{
  "n_head": 2,
  "qk_norm": false,
  "parallel_block": false,
  "init_std_down": 0.0767,
  "weight_decay": 0.0,
  "warmup_steps": 200,
  "decay_fraction": 1.0
}
Each number is 200 + 40 x the weight over its row's rms, rounded and kept within 0 to 999. Layers, rows and columns count from 0. The size before them is the row's rms in percent of the matrix's.

# layer 7 attention value, 128x128, rms 0.0478, rows 64-91, columns 0-127
102,157,185,194,238,222,171,230,212,202,169,210,185,268,163,195,261,149,222,149,239,155,174,192,159,205,247,137,217,192,238,285,264,211,193,172,208,168,179,242,110,194,228,227,211,165,180,213,193,214,215,174,235,252,134,206,174,188,246,278,102,177,226,120,256,220,194,189,202,178,178,201,170,159,155,259,214,183,181,142,245,135,199,156,216,211,268,292,228,210,180,196,173,214,194,87,234,192,239,186,153,212,195,186,258,168,195,163,241,96,143,194,216,206,167,214,252,150,198,144,181,167,139,172,125,186,220,213,150
108,151,191,201,231,181,212,239,151,182,218,204,216,103,220,160,204,164,183,212,241,190,204,129,277,197,218,176,216,179,214,234,159,216,175,162,160,146,171,155,238,166,156,236,191,217,187,264,183,184,212,188,208,159,143,190,219,112,245,178,248,140,220,162,200,247,217,199,217,181,250,220,263,81,131,252,239,161,231,221,202,203,284,182,179,280,168,132,215,179,223,226,205,189,300,230,162,150,138,190,208,231,169,170,145,286,178,167,166,239,247,255,255,175,203,163,210,237,276,195,235,189,215,235,194,163,242,196,141
097,163,226,233,144,269,307,194,251,204,178,239,136,143,239,219,262,159,127,273,103,298,183,248,197,157,164,226,234,175,183,253,162,231,208,172,254,226,177,190,257,235,177,171,226,213,250,181,201,279,248,189,155,158,241,215,124,162,187,168,202,196,202,175,233,246,234,181,168,236,177,201,189,236,180,206,186,179,175,175,134,157,208,234,215,220,163,277,206,260,140,141,137,197,185,291,164,225,190,186,181,213,252,234,226,243,210,228,229,163,148,194,173,172,235,172,155,234,188,224,193,182,248,161,188,211,265,189,174
116,270,294,248,223,219,179,199,206,178,293,310,223,262,168,129,184,278,210,171,215,219,245,192,208,291,215,147,181,218,242,232,126,217,144,196,192,203,125,281,219,162,170,199,191,148,160,251,239,203,190,180,192,237,199,208,200,205,269,228,197,215,174,168,161,175,208,174,191,168,199,147,214,247,228,228,167,230,206,234,144,227,257,171,171,225,226,166,173,230,282,162,196,197,171,194,145,206,286,205,143,202,202,153,175,226,200,156,165,229,247,236,141,247,185,238,239,239,145,229,152,202,258,223,143,186,145,225,226
104,233,167,159,209,238,138,243,181,210,234,198,112,171,259,288,181,258,224,204,204,219,216,172,263,227,205,104,166,223,210,200,240,176,217,252,180,223,210,254,269,227,258,205,196,144,233,187,268,191,243,232,166,247,168,152,178,172,171,187,186,203,190,235,239,158,194,179,256,223,287,181,158,237,175,221,160,204,148,206,136,248,221,179,239,197,211,198,238,160,200,185,230,256,190,204,128,271,229,243,201,151,200,308,208,265,265,197,206,209,218,158,191,181,207,251,264,197,177,218,155,132,192,104,154,203,192,261,249
095,170,266,200,228,269,137,207,187,242,175,162,198,54,262,247,182,230,210,204,228,265,160,189,196,137,151,186,265,90,189,253,249,247,200,223,134,215,229,261,187,199,218,232,210,172,159,167,187,150,192,252,241,180,158,162,240,91,219,259,189,204,264,190,157,188,250,209,163,209,185,219,208,183,222,245,192,231,276,170,181,241,220,189,155,219,219,132,150,207,169,237,196,231,206,203,244,227,172,167,194,242,229,208,218,214,237,163,207,162,164,169,207,184,280,196,185,234,162,174,217,154,116,167,169,231,153,235,207
095,232,153,225,218,191,203,204,265,226,214,214,217,142,168,191,213,175,146,257,211,255,136,185,286,270,161,221,209,145,216,283,193,154,204,174,181,224,156,197,126,274,175,186,206,167,254,196,216,179,213,214,298,171,168,163,161,227,179,186,204,221,192,265,152,221,168,225,304,213,142,216,224,158,260,211,188,254,224,230,161,195,152,177,263,184,198,179,270,227,240,241,209,199,129,170,251,212,246,258,227,199,217,166,187,212,174,196,224,182,296,180,175,183,177,176,146,231,113,184,171,256,171,153,202,156,274,213,267
112,141,199,185,257,145,216,224,138,155,221,218,207,215,198,174,201,190,147,180,154,168,159,230,199,244,119,174,191,229,225,141,177,226,148,245,227,211,251,218,201,217,141,168,165,221,164,241,155,157,246,224,157,228,170,214,173,283,144,170,163,135,206,171,203,200,184,226,177,177,213,200,170,225,118,151,207,180,188,288,204,284,238,227,213,123,208,192,213,189,205,238,211,245,182,227,202,200,222,166,189,235,226,179,306,181,122,256,202,173,210,149,257,207,272,274,169,196,233,221,159,274,212,104,181,201,258,223,107
130,103,133,229,173,101,221,164,221,245,210,195,135,221,182,142,199,141,163,218,171,227,188,213,99,181,223,216,224,226,205,224,207,247,221,182,267,218,210,191,227,195,221,214,159,232,212,170,148,193,214,213,227,185,181,252,138,116,222,189,220,254,239,230,150,247,155,191,189,247,194,213,208,192,252,115,153,146,162,175,233,164,185,209,157,217,213,188,176,159,179,189,185,173,166,238,233,154,96,274,233,151,224,303,182,120,254,196,179,216,123,254,213,169,215,202,107,185,206,174,198,230,193,255,228,224,179,166,186
107,176,217,262,183,158,196,178,250,189,247,233,153,178,229,164,198,221,187,163,229,208,193,179,229,194,177,235,253,298,284,174,179,219,162,181,156,141,195,202,176,163,185,147,271,261,205,178,192,230,273,178,201,160,255,230,190,170,109,230,177,210,182,204,211,239,217,269,186,227,151,156,168,168,154,236,144,172,186,235,139,179,181,134,229,152,194,276,214,233,143,211,115,310,174,165,200,194,244,213,209,182,210,252,233,227,74,190,139,196,218,195,238,132,152,222,229,186,165,224,253,225,224,236,149,218,192,217,169
098,256,183,178,222,227,294,192,207,232,173,181,223,152,250,177,255,147,256,224,173,193,171,138,237,260,247,230,227,224,205,262,176,166,188,148,261,175,219,249,209,252,186,206,196,291,164,189,249,249,244,183,132,216,158,234,127,156,248,206,168,150,186,259,190,199,224,247,179,222,212,201,156,165,274,218,154,201,270,220,187,286,205,141,170,193,115,251,167,193,247,191,260,186,191,206,193,142,219,135,185,303,215,218,250,221,249,258,184,235,204,134,252,158,164,193,235,217,237,194,224,185,205,190,211,229,164,230,247
103,242,238,205,249,177,234,199,200,223,187,289,204,229,142,225,138,213,252,297,249,151,210,164,249,155,232,256,235,182,216,256,230,205,218,277,190,257,153,248,171,124,269,201,195,184,221,226,223,217,154,164,220,196,192,213,194,207,163,168,199,169,244,248,228,240,164,194,250,228,182,206,143,208,257,116,163,186,207,157,233,236,207,234,264,209,280,231,269,246,206,229,146,184,266,282,138,232,227,133,233,166,141,236,186,255,197,216,231,223,195,182,176,249,224,267,164,174,166,203,231,186,238,160,128,150,197,177,196
112,230,223,188,184,214,213,197,300,145,171,162,183,252,194,208,179,172,226,194,231,161,145,184,134,189,191,157,224,157,237,190,225,195,155,146,177,258,116,185,181,230,226,208,189,158,234,187,275,257,174,253,267,159,174,267,224,171,247,170,171,224,168,123,197,185,238,216,270,208,226,218,165,229,158,180,253,286,234,221,216,205,193,116,182,190,229,217,207,175,155,183,271,258,173,259,221,251,161,241,146,236,249,182,195,190,185,90,117,257,202,254,171,257,209,208,292,229,209,192,193,170,187,240,219,223,229,243,210
092,241,177,166,315,220,234,195,143,211,295,197,184,159,60,235,202,147,184,159,250,251,201,226,201,193,232,143,265,158,170,171,232,189,218,216,198,181,198,253,245,182,256,150,231,256,162,173,210,242,161,211,194,181,165,199,194,177,135,213,216,198,144,196,199,203,227,199,142,198,171,179,244,161,192,160,282,227,200,142,183,236,277,240,205,181,187,182,308,180,201,262,163,189,203,201,192,241,262,194,218,157,286,227,205,191,232,304,215,255,218,253,204,183,207,170,162,167,178,164,199,213,163,227,183,225,180,216,139
094,257,239,183,173,245,140,162,234,184,224,212,152,219,239,218,246,184,146,181,244,214,278,144,229,145,214,233,237,221,179,221,155,171,198,210,173,207,143,220,194,209,230,192,172,291,267,261,196,177,242,172,224,229,106,198,230,172,158,160,214,183,139,153,217,277,201,137,191,181,190,157,153,199,173,104,188,224,226,254,148,224,199,277,185,223,186,177,204,211,174,197,129,180,148,221,159,171,231,224,191,235,147,153,147,155,196,245,197,210,304,212,137,201,167,198,169,194,160,241,177,128,287,189,258,256,224,237,183
100,185,186,216,179,209,230,230,205,193,137,269,228,140,262,219,150,122,197,123,170,169,225,285,162,114,189,142,182,229,174,250,207,168,233,216,191,204,169,181,190,209,171,213,224,290,221,209,187,202,234,195,213,160,149,226,251,189,146,221,231,183,243,187,204,178,136,276,260,224,175,221,189,241,220,231,208,122,168,247,203,123,215,237,210,260,215,243,197,218,183,170,124,167,290,156,198,184,120,178,125,225,158,211,206,221,166,206,290,172,216,183,213,275,207,218,295,213,190,150,190,178,177,265,254,204,224,190,217
106,129,174,179,232,180,239,170,240,226,216,239,165,169,239,174,221,162,160,228,182,180,209,217,154,264,168,186,218,204,198,253,214,228,280,145,223,208,199,99,185,246,193,181,218,194,235,157,163,154,174,179,177,249,176,176,297,191,218,166,177,188,164,204,285,222,167,244,225,193,175,257,258,221,164,151,258,162,194,132,212,181,185,205,190,198,224,167,151,144,231,278,164,145,150,265,222,255,166,135,213,244,202,272,183,221,217,101,175,253,216,220,167,229,283,204,177,208,185,218,226,230,163,92,233,217,184,170,132
090,230,160,216,135,141,192,229,228,195,176,184,222,165,150,231,197,216,213,130,173,155,107,246,226,211,153,160,211,228,189,216,197,229,230,227,229,170,181,188,248,259,228,112,197,190,271,199,177,190,218,141,186,190,182,206,292,169,168,190,204,244,229,170,201,241,193,181,149,170,143,197,143,157,202,156,219,219,167,297,168,230,181,258,185,133,223,190,205,285,165,219,208,212,253,248,266,145,141,179,269,202,220,310,210,199,239,208,182,182,137,184,259,197,173,180,148,177,219,207,210,96,206,241,172,254,182,127,166
112,172,147,172,170,242,242,167,225,173,253,180,243,189,217,258,275,192,287,171,229,259,171,186,229,228,271,132,186,231,246,228,230,187,207,160,234,234,216,191,191,176,124,243,149,191,167,264,259,194,111,219,200,218,233,127,151,302,202,162,166,248,219,147,173,164,231,186,279,208,182,190,184,239,158,206,251,209,216,164,170,205,213,135,195,155,214,231,193,270,207,193,206,183,188,197,260,247,166,203,214,195,222,198,238,185,230,155,294,178,165,275,223,193,139,201,188,202,223,175,101,126,195,194,154,248,173,234,160
110,184,171,196,183,169,171,181,223,174,190,162,192,225,174,157,172,232,292,166,255,150,205,217,215,239,230,203,123,245,266,177,277,188,168,234,237,239,236,214,155,239,192,197,199,157,174,201,151,153,164,139,175,162,208,201,235,206,269,137,195,212,183,232,221,232,224,121,268,165,203,173,238,214,237,204,190,221,162,196,241,203,169,239,176,262,220,265,323,199,201,258,199,217,251,320,199,218,203,241,159,181,137,143,194,229,194,189,147,173,126,102,197,256,144,243,208,190,162,163,222,184,183,203,132,176,144,212,202
091,237,213,234,150,269,229,158,154,206,180,170,164,188,168,205,252,198,224,171,231,171,235,283,179,214,78,235,193,190,214,177,234,163,149,271,193,180,228,266,245,203,196,269,157,150,227,160,178,194,172,180,204,148,221,229,216,149,191,238,160,226,132,198,203,289,197,165,162,266,160,216,148,169,174,71,139,158,234,178,112,163,194,195,229,247,200,132,217,197,206,258,230,216,189,265,174,230,254,245,148,145,214,263,230,181,191,166,183,199,232,212,219,138,198,237,230,253,258,196,179,182,233,216,234,224,190,211,200
112,193,150,201,167,174,287,134,198,229,214,210,155,217,165,188,237,223,236,241,188,89,162,171,211,133,149,257,214,180,218,170,193,217,140,201,241,213,195,157,260,197,308,193,195,160,148,307,181,192,168,196,164,170,223,232,235,200,169,206,286,239,137,146,150,244,231,216,152,254,138,201,200,205,166,208,205,178,218,164,165,266,235,182,248,218,236,149,185,132,235,170,206,134,203,205,165,198,213,212,175,180,232,179,131,243,228,205,230,250,166,188,161,229,225,192,154,148,181,154,149,254,172,181,146,256,271,164,241
114,209,262,243,130,186,211,160,195,175,192,118,178,184,263,214,207,237,153,155,147,204,179,206,194,212,210,284,133,146,254,273,182,221,197,240,200,195,141,173,211,174,207,155,170,148,198,226,196,210,194,192,259,171,272,277,183,227,178,202,193,196,143,232,171,132,235,164,164,161,132,160,125,201,208,221,244,219,252,163,232,255,180,142,212,249,202,201,175,198,184,184,204,256,208,156,274,142,193,221,238,117,226,286,179,192,280,171,197,257,273,182,263,167,173,277,149,194,209,154,197,237,188,188,262,193,180,238,184
101,237,192,143,213,223,187,206,207,196,201,145,226,205,159,238,199,203,233,216,161,237,176,158,203,156,100,170,255,167,215,260,245,236,199,236,218,193,252,173,247,248,214,219,203,199,193,129,111,262,196,155,267,228,160,137,217,143,185,210,101,144,243,130,194,171,213,176,236,166,251,295,228,211,258,149,205,126,186,180,225,201,184,195,201,230,205,139,156,257,146,204,183,177,197,231,178,211,208,210,215,208,168,237,225,205,207,114,189,230,216,175,248,128,204,108,218,280,259,153,253,204,209,202,208,238,190,144,267
102,160,184,134,226,257,194,271,149,197,127,140,143,225,204,198,241,163,190,210,215,162,196,261,195,266,204,237,203,212,232,187,183,181,139,225,229,222,129,174,255,188,240,246,218,243,265,290,270,210,225,282,198,245,195,167,204,170,207,197,178,217,92,213,204,163,227,210,206,268,179,212,292,296,176,238,223,150,143,176,166,229,214,251,228,267,229,176,232,208,204,203,209,231,193,188,182,202,241,233,202,259,212,137,228,189,155,188,165,226,194,253,208,188,188,219,247,108,262,195,208,172,205,132,156,235,207,160,260
099,121,197,234,204,137,259,273,218,170,241,161,165,154,247,207,182,216,262,154,181,219,144,226,159,203,210,249,167,219,211,260,250,193,189,274,185,127,246,223,203,191,229,188,176,221,226,246,232,227,160,185,235,178,255,201,165,213,140,157,210,135,217,191,273,190,182,162,219,153,180,231,163,256,204,222,186,247,195,235,176,246,204,174,211,157,244,267,139,276,153,175,203,216,241,121,237,222,163,209,205,158,213,319,189,99,226,214,172,166,222,223,223,253,279,249,173,204,245,144,179,167,173,218,242,254,181,231,230
094,195,166,190,199,229,187,175,137,220,207,255,189,199,252,218,129,281,245,177,240,160,208,188,253,263,187,140,220,200,164,224,115,193,179,266,246,167,111,271,171,264,163,120,166,197,160,195,207,233,119,167,184,169,155,151,200,140,227,208,199,161,229,228,169,218,189,181,227,182,156,271,135,215,183,159,234,151,125,200,208,217,207,225,229,195,236,176,154,171,245,203,208,228,153,201,153,248,194,229,194,163,195,164,223,169,230,190,207,235,219,161,142,225,203,251,177,143,150,219,291,147,186,142,146,219,119,280,199
098,202,201,225,123,191,200,146,246,189,248,228,227,159,158,163,140,168,172,262,226,214,147,206,158,143,308,269,294,215,182,147,215,225,198,212,225,234,212,210,204,249,177,184,248,276,170,182,222,175,235,217,180,250,204,217,253,244,272,180,235,162,86,190,250,218,208,155,194,242,157,246,234,262,139,199,224,177,186,207,173,152,238,171,195,214,221,213,270,216,175,207,166,211,132,245,151,148,162,162,158,141,155,189,226,230,205,177,220,270,199,184,263,156,153,191,149,239,222,148,188,227,118,187,209,233,242,190,188
# layer 7 attention output (transposed), 128x128, rms 0.0663, rows 64-90, columns 0-127
103,203,237,222,204,162,179,183,242,231,167,138,269,131,204,143,217,159,233,154,228,145,175,251,176,207,193,219,267,244,119,190,225,205,240,167,201,234,222,155,124,152,176,265,174,215,232,211,192,182,216,187,218,216,152,249,242,184,129,157,192,208,221,172,266,174,209,176,269,174,193,287,220,145,175,222,179,183,175,261,179,188,245,200,181,223,222,195,266,132,201,201,245,209,201,194,200,177,312,229,121,265,192,262,157,191,150,224,135,185,146,207,161,268,194,156,238,111,151,179,263,241,150,201,154,214,218,196,183
109,156,149,228,172,191,223,183,148,270,232,189,245,210,210,240,232,177,205,208,196,138,187,205,167,209,284,161,251,168,277,235,216,300,206,123,184,141,214,213,227,124,178,245,219,185,195,272,172,144,251,245,177,151,161,248,217,213,209,222,171,145,230,112,186,224,165,175,186,220,224,133,220,293,183,161,181,176,229,180,194,216,222,174,168,189,141,168,185,211,220,231,191,218,278,221,180,116,180,254,221,261,145,222,165,191,283,216,247,197,196,198,261,231,218,138,178,213,219,186,153,233,160,245,290,238,157,205,173
099,142,214,193,199,177,193,200,154,252,174,213,173,113,220,163,226,158,175,195,191,196,201,191,287,195,223,168,166,185,212,218,250,143,234,146,167,250,186,188,160,111,196,172,145,221,214,237,115,207,195,211,193,209,229,142,157,216,232,194,241,137,254,201,192,138,121,196,207,191,116,184,139,223,244,202,142,198,155,192,178,167,173,194,227,235,155,178,184,191,207,205,192,172,189,135,169,277,111,196,172,159,222,285,191,111,191,159,201,106,103,179,113,171,130,153,183,175,218,208,176,165,194,168,165,162,195,209,185
125,202,245,167,217,197,241,203,279,114,228,182,231,271,211,213,242,229,128,181,174,165,195,155,202,206,183,176,247,159,192,225,104,203,159,247,184,211,142,183,217,261,151,236,209,190,238,158,205,219,218,210,171,211,202,208,191,140,288,144,187,132,195,144,189,213,267,160,149,226,281,236,165,171,151,264,207,194,204,228,208,226,171,177,173,202,181,173,176,244,290,214,203,249,217,238,216,237,169,247,184,269,226,80,188,173,160,166,196,204,270,204,184,292,176,131,203,193,231,206,216,247,180,183,194,126,152,175,252
116,162,209,181,216,297,184,97,229,210,158,158,225,179,150,158,181,210,234,239,223,188,210,161,135,290,195,151,157,235,253,190,179,192,235,217,228,216,206,174,219,247,226,271,217,207,228,207,263,206,264,178,136,121,212,172,140,173,177,254,225,160,216,259,107,170,152,210,160,284,196,243,184,146,173,221,169,249,265,201,176,191,215,163,238,152,152,257,232,186,234,230,244,194,130,197,211,222,218,194,216,144,176,206,243,151,201,170,245,189,232,194,199,295,260,177,216,158,252,209,167,265,176,235,243,233,167,218,225
098,181,169,159,161,226,138,225,212,192,185,150,191,137,222,122,182,207,217,230,244,205,230,213,131,152,170,164,130,175,249,199,194,219,181,190,197,199,235,153,96,145,160,202,147,153,216,266,221,233,223,166,220,152,152,186,88,225,201,171,207,144,252,180,209,136,89,204,184,208,215,208,207,226,164,201,206,236,149,217,235,231,232,151,220,219,148,227,244,199,192,193,238,235,266,249,250,230,196,161,232,160,157,315,180,202,292,182,231,176,178,198,231,195,257,190,219,143,282,134,167,195,181,207,202,153,179,189,218
100,252,206,185,202,289,191,279,261,150,198,248,223,214,144,212,154,126,158,225,206,216,190,233,258,178,230,191,177,175,173,166,141,218,170,133,215,137,278,231,183,241,203,228,160,187,177,192,193,271,200,199,229,197,228,178,273,176,256,172,211,113,202,257,219,180,174,278,164,176,282,173,204,245,149,199,153,183,110,138,162,256,239,198,215,172,244,149,224,176,191,229,224,187,184,222,216,196,214,141,176,231,246,153,196,217,163,172,186,210,216,143,228,228,188,210,228,147,169,199,245,214,148,214,247,249,214,291,95
105,203,204,219,182,203,234,249,219,182,164,194,148,187,202,202,209,210,180,204,197,180,189,225,211,218,196,184,234,197,213,258,241,250,224,180,207,143,240,227,152,206,222,140,237,215,212,243,215,152,191,163,259,181,295,163,203,165,157,142,202,127,241,227,192,168,338,220,272,196,158,201,183,158,198,183,175,229,179,200,255,159,169,193,136,258,130,216,197,123,165,151,62,206,128,156,142,155,213,246,196,203,243,243,227,188,229,143,237,190,184,145,176,229,190,243,207,266,170,245,138,213,237,194,212,226,287,158,155
125,158,170,225,165,211,144,179,143,169,179,288,259,177,253,238,161,203,205,141,112,210,191,196,154,165,183,189,229,190,201,192,185,155,193,257,227,187,223,174,213,214,237,193,181,225,143,136,161,190,118,216,196,242,190,213,212,230,258,257,287,293,213,224,214,227,193,225,196,173,162,177,192,247,289,178,212,178,132,229,186,202,208,129,175,270,243,141,169,223,173,235,244,116,212,163,158,225,172,192,227,196,273,295,209,216,248,217,141,231,101,282,172,178,215,171,199,151,253,196,201,219,179,189,175,212,237,179,177
109,158,197,181,185,159,110,309,180,275,184,183,198,258,161,180,201,168,252,229,238,182,222,182,187,257,193,188,212,203,192,245,231,228,197,251,219,218,185,135,129,115,270,149,163,245,185,211,148,139,248,263,238,136,218,251,260,227,175,155,213,168,226,251,226,184,206,258,189,202,158,129,185,250,228,220,286,266,185,169,180,205,172,146,202,202,216,130,260,224,196,205,178,208,210,212,209,275,223,238,239,195,218,187,192,202,154,201,169,166,150,163,149,268,232,194,146,164,169,187,179,158,112,241,196,236,206,219,145
103,139,206,139,184,247,242,218,151,224,208,139,204,123,244,218,236,221,245,166,221,205,131,136,269,225,205,168,261,170,265,200,221,131,150,182,161,202,185,260,169,189,189,150,220,223,108,174,195,194,238,117,221,235,228,264,181,208,203,225,200,182,189,232,233,145,150,195,194,261,201,212,139,175,254,222,196,207,161,222,162,307,150,158,224,201,149,229,257,186,235,208,179,170,220,229,229,169,181,113,200,160,119,195,213,190,226,139,195,215,198,177,232,173,109,265,244,211,256,221,194,182,153,216,186,287,214,198,169
107,261,215,177,244,241,230,162,167,133,207,155,216,166,236,244,185,201,193,267,189,243,219,159,157,163,153,218,238,210,261,179,197,201,193,184,212,247,148,181,193,161,164,182,257,282,234,121,229,231,188,175,256,221,174,183,267,113,236,142,221,188,203,202,199,295,231,213,171,257,234,198,179,194,105,139,161,125,216,182,155,167,237,161,234,187,218,195,182,201,209,163,197,231,179,269,162,175,202,211,167,171,175,216,172,90,183,231,198,168,225,179,140,151,239,138,209,175,216,169,221,140,193,205,139,154,216,126,293
116,200,259,220,190,175,216,167,159,165,215,206,240,186,183,137,236,122,199,197,275,171,143,212,156,205,189,109,133,189,187,234,139,196,255,169,192,201,212,212,196,217,193,257,185,183,174,236,214,142,195,262,222,216,143,230,130,237,192,223,114,201,193,200,231,228,147,194,287,158,255,115,198,134,201,162,174,236,213,226,183,215,141,156,195,171,153,127,185,228,228,250,289,197,194,151,276,224,216,188,267,222,150,161,219,170,145,230,124,177,153,196,224,264,242,146,230,202,173,201,237,222,248,199,203,263,145,203,244
095,147,191,225,165,216,195,225,209,225,214,90,232,203,142,229,184,196,223,138,145,176,301,237,145,241,166,178,197,222,239,153,233,163,192,116,272,259,162,209,207,273,243,194,147,230,177,198,237,233,201,241,222,192,160,196,157,163,174,202,187,208,147,243,244,251,234,185,211,219,190,209,212,205,190,237,233,222,197,188,185,220,191,243,205,222,141,196,243,218,162,142,222,121,237,241,136,145,221,200,242,234,247,307,109,236,198,247,187,167,226,231,261,268,215,138,238,176,162,215,174,128,138,164,224,185,228,211,143
098,121,156,192,224,167,221,185,279,181,190,208,212,242,192,270,257,230,159,202,165,150,209,166,170,238,254,212,292,241,189,203,160,173,197,177,216,310,230,208,193,238,217,159,199,235,275,171,207,240,304,212,246,233,182,223,189,146,227,180,148,155,183,178,184,223,137,217,224,222,221,177,195,195,192,131,204,151,186,134,171,246,188,246,175,157,228,168,187,293,190,255,186,260,234,195,213,196,122,184,242,186,205,162,203,138,148,236,234,142,188,224,213,141,281,164,175,230,191,285,183,204,276,198,256,176,217,233,171
105,208,187,221,242,95,141,209,230,301,168,263,235,173,195,165,203,162,175,227,287,179,209,225,197,156,178,246,197,212,106,229,167,205,222,170,203,235,198,237,180,233,230,200,181,164,231,204,155,161,276,232,159,179,193,208,275,273,153,177,271,220,220,186,138,262,214,154,247,194,143,140,188,258,200,165,193,170,274,248,188,187,167,203,248,226,259,224,223,114,176,184,153,194,188,220,251,195,164,221,153,183,150,250,217,183,189,202,256,264,128,210,209,225,213,200,209,257,238,256,237,137,219,246,239,232,173,193,250
104,185,199,194,176,280,235,215,215,181,207,208,170,247,261,254,108,109,197,254,186,175,154,209,293,203,248,177,252,189,193,228,258,233,178,191,198,148,258,179,251,256,126,218,252,184,184,250,181,217,173,245,227,234,190,205,169,216,160,292,230,168,220,256,181,202,188,191,169,170,149,171,164,243,196,192,204,171,145,233,190,166,259,238,127,187,192,214,186,143,220,161,242,206,221,194,285,170,164,260,224,191,253,240,218,251,280,219,193,173,151,227,195,200,195,148,246,225,185,203,319,162,277,163,189,203,148,220,195
096,185,205,232,172,225,158,251,142,187,197,204,250,156,209,221,204,280,228,139,184,249,215,197,222,243,221,246,183,236,204,246,190,137,210,218,200,188,228,222,119,197,189,133,258,169,200,272,195,189,229,179,233,202,257,177,264,290,184,210,252,210,185,153,170,176,163,263,203,286,101,165,168,228,223,179,184,243,228,154,175,162,195,249,177,185,166,159,225,210,147,192,211,288,250,179,250,229,143,224,218,198,227,226,178,222,212,275,177,133,154,178,191,183,200,206,249,184,210,90,214,90,203,208,178,120,216,150,190
116,195,203,197,157,194,184,127,175,115,142,163,269,162,188,169,157,119,202,128,268,225,135,233,217,230,189,146,144,225,140,166,184,146,194,113,192,256,239,201,195,222,206,232,178,183,182,251,194,193,204,223,221,197,219,180,208,195,218,281,149,167,144,195,225,155,265,178,206,205,176,297,178,214,199,223,206,209,198,213,198,124,228,163,114,227,220,209,328,208,243,152,260,224,196,215,223,193,145,118,204,198,200,196,182,182,145,169,239,204,215,216,191,178,127,140,222,184,205,153,208,255,230,238,163,193,228,274,171
115,288,257,123,253,264,222,161,153,226,206,239,226,208,216,185,147,192,172,176,249,226,224,232,179,216,201,214,225,175,231,219,125,184,185,268,127,157,184,300,142,259,198,175,227,213,257,202,209,136,206,162,189,187,201,247,266,147,245,247,233,229,257,220,238,247,251,152,190,198,226,217,196,190,118,163,123,186,197,259,157,108,250,196,208,161,165,182,147,215,235,248,262,225,142,175,176,167,272,235,215,158,230,151,240,208,236,254,199,158,211,214,199,234,193,177,258,208,151,144,233,217,168,206,184,180,177,183,234
094,184,199,252,190,234,184,256,273,183,186,232,193,204,131,196,244,220,170,132,203,208,135,155,140,209,146,193,181,212,197,196,162,191,163,251,151,296,227,153,231,197,193,238,202,195,252,200,240,164,223,219,126,136,200,160,138,247,269,200,190,171,183,194,191,149,181,178,245,201,173,203,158,167,189,168,219,215,227,171,176,265,224,243,228,197,205,116,39,245,264,247,138,185,233,199,182,190,270,200,256,173,254,271,197,174,217,179,196,191,170,144,223,205,190,211,229,218,210,235,126,203,284,146,186,152,221,211,206
109,165,231,187,265,170,198,194,184,261,207,206,153,190,198,252,191,221,246,219,134,191,138,200,260,250,186,175,185,183,172,194,197,180,191,224,251,317,135,205,275,141,238,200,220,200,160,235,201,240,158,222,238,228,182,166,171,217,192,230,246,198,150,164,237,155,230,217,174,120,233,210,168,151,166,174,178,182,143,177,215,169,193,179,259,209,200,139,84,188,226,136,176,206,175,197,146,196,176,255,254,224,154,156,180,183,138,182,235,166,186,161,103,138,193,180,300,212,257,204,146,221,236,213,150,210,273,152,244
117,162,201,229,168,152,146,166,167,216,181,186,246,209,216,142,182,179,153,237,195,256,167,157,162,181,135,212,232,174,176,193,161,185,201,223,141,198,243,234,217,127,271,222,204,205,107,218,231,199,139,189,253,182,241,170,138,225,249,236,243,199,209,210,216,139,170,223,163,160,236,161,217,174,217,244,176,235,155,98,205,277,159,142,149,285,233,124,183,119,217,251,158,249,148,171,184,188,219,156,260,193,247,157,194,173,206,214,161,179,238,183,189,142,232,208,171,258,227,178,229,217,263,194,178,201,210,314,240
107,252,262,217,170,230,184,193,208,188,208,190,161,223,162,222,213,264,226,124,244,221,169,167,180,129,183,241,191,164,237,171,127,215,185,216,136,294,261,172,179,160,173,193,166,135,250,244,248,206,105,203,196,286,166,252,269,236,207,210,204,209,158,208,165,237,79,177,201,206,171,163,135,201,233,137,240,228,184,247,222,251,255,249,205,221,187,221,233,216,186,174,225,161,220,210,264,160,241,257,214,189,183,278,149,159,243,215,196,217,231,134,258,214,155,222,194,175,167,159,253,193,241,159,240,228,216,155,211
102,170,172,216,258,194,156,198,210,216,254,179,179,218,170,212,226,136,202,123,185,158,241,188,180,250,236,263,206,253,234,246,264,144,176,175,159,263,179,189,185,203,253,181,238,258,210,261,242,213,199,223,209,240,133,193,137,264,213,298,246,203,180,175,218,199,221,167,189,220,193,259,166,113,255,154,195,178,223,165,256,196,207,280,222,156,200,199,171,227,269,223,200,189,208,234,195,209,237,223,177,205,163,108,307,243,212,118,174,171,210,164,220,274,218,171,249,117,161,240,228,231,240,219,188,170,257,202,241
099,151,176,240,210,206,153,200,186,150,169,140,228,176,275,194,184,214,252,189,269,159,207,242,195,198,119,219,128,206,187,204,166,208,202,226,185,142,174,151,162,143,258,194,240,181,132,206,258,164,142,131,253,237,284,205,213,142,84,173,209,199,214,233,217,174,217,262,172,174,181,200,204,161,298,205,235,221,270,183,180,213,166,194,171,248,263,233,206,164,210,176,178,187,153,141,257,183,192,192,225,232,229,241,181,147,106,267,211,215,162,173,175,175,227,202,196,236,246,169,174,196,191,284,173,240,238,271,219
093,115,202,188,194,232,154,101,173,151,199,156,190,244,249,224,184,237,176,169,296,211,180,176,190,196,192,190,195,213,234,199,157,189,121,156,192,206,212,229,163,273,128,152,224,238,202,142,231,267,213,164,184,178,231,152,152,195,206,241,240,198,244,235,166,197,221,162,168,213,207,202,148,184,175,244,229,186,165,210,133,157,116,135,200,230,256,208,153,207,233,189,199,259,160,196,247,179,231,140,270,168,179,128,117,184,240,119,229,135,260,156,151,232,191,218,269,171,224,173,277,200,186,192,186,142,192,176,169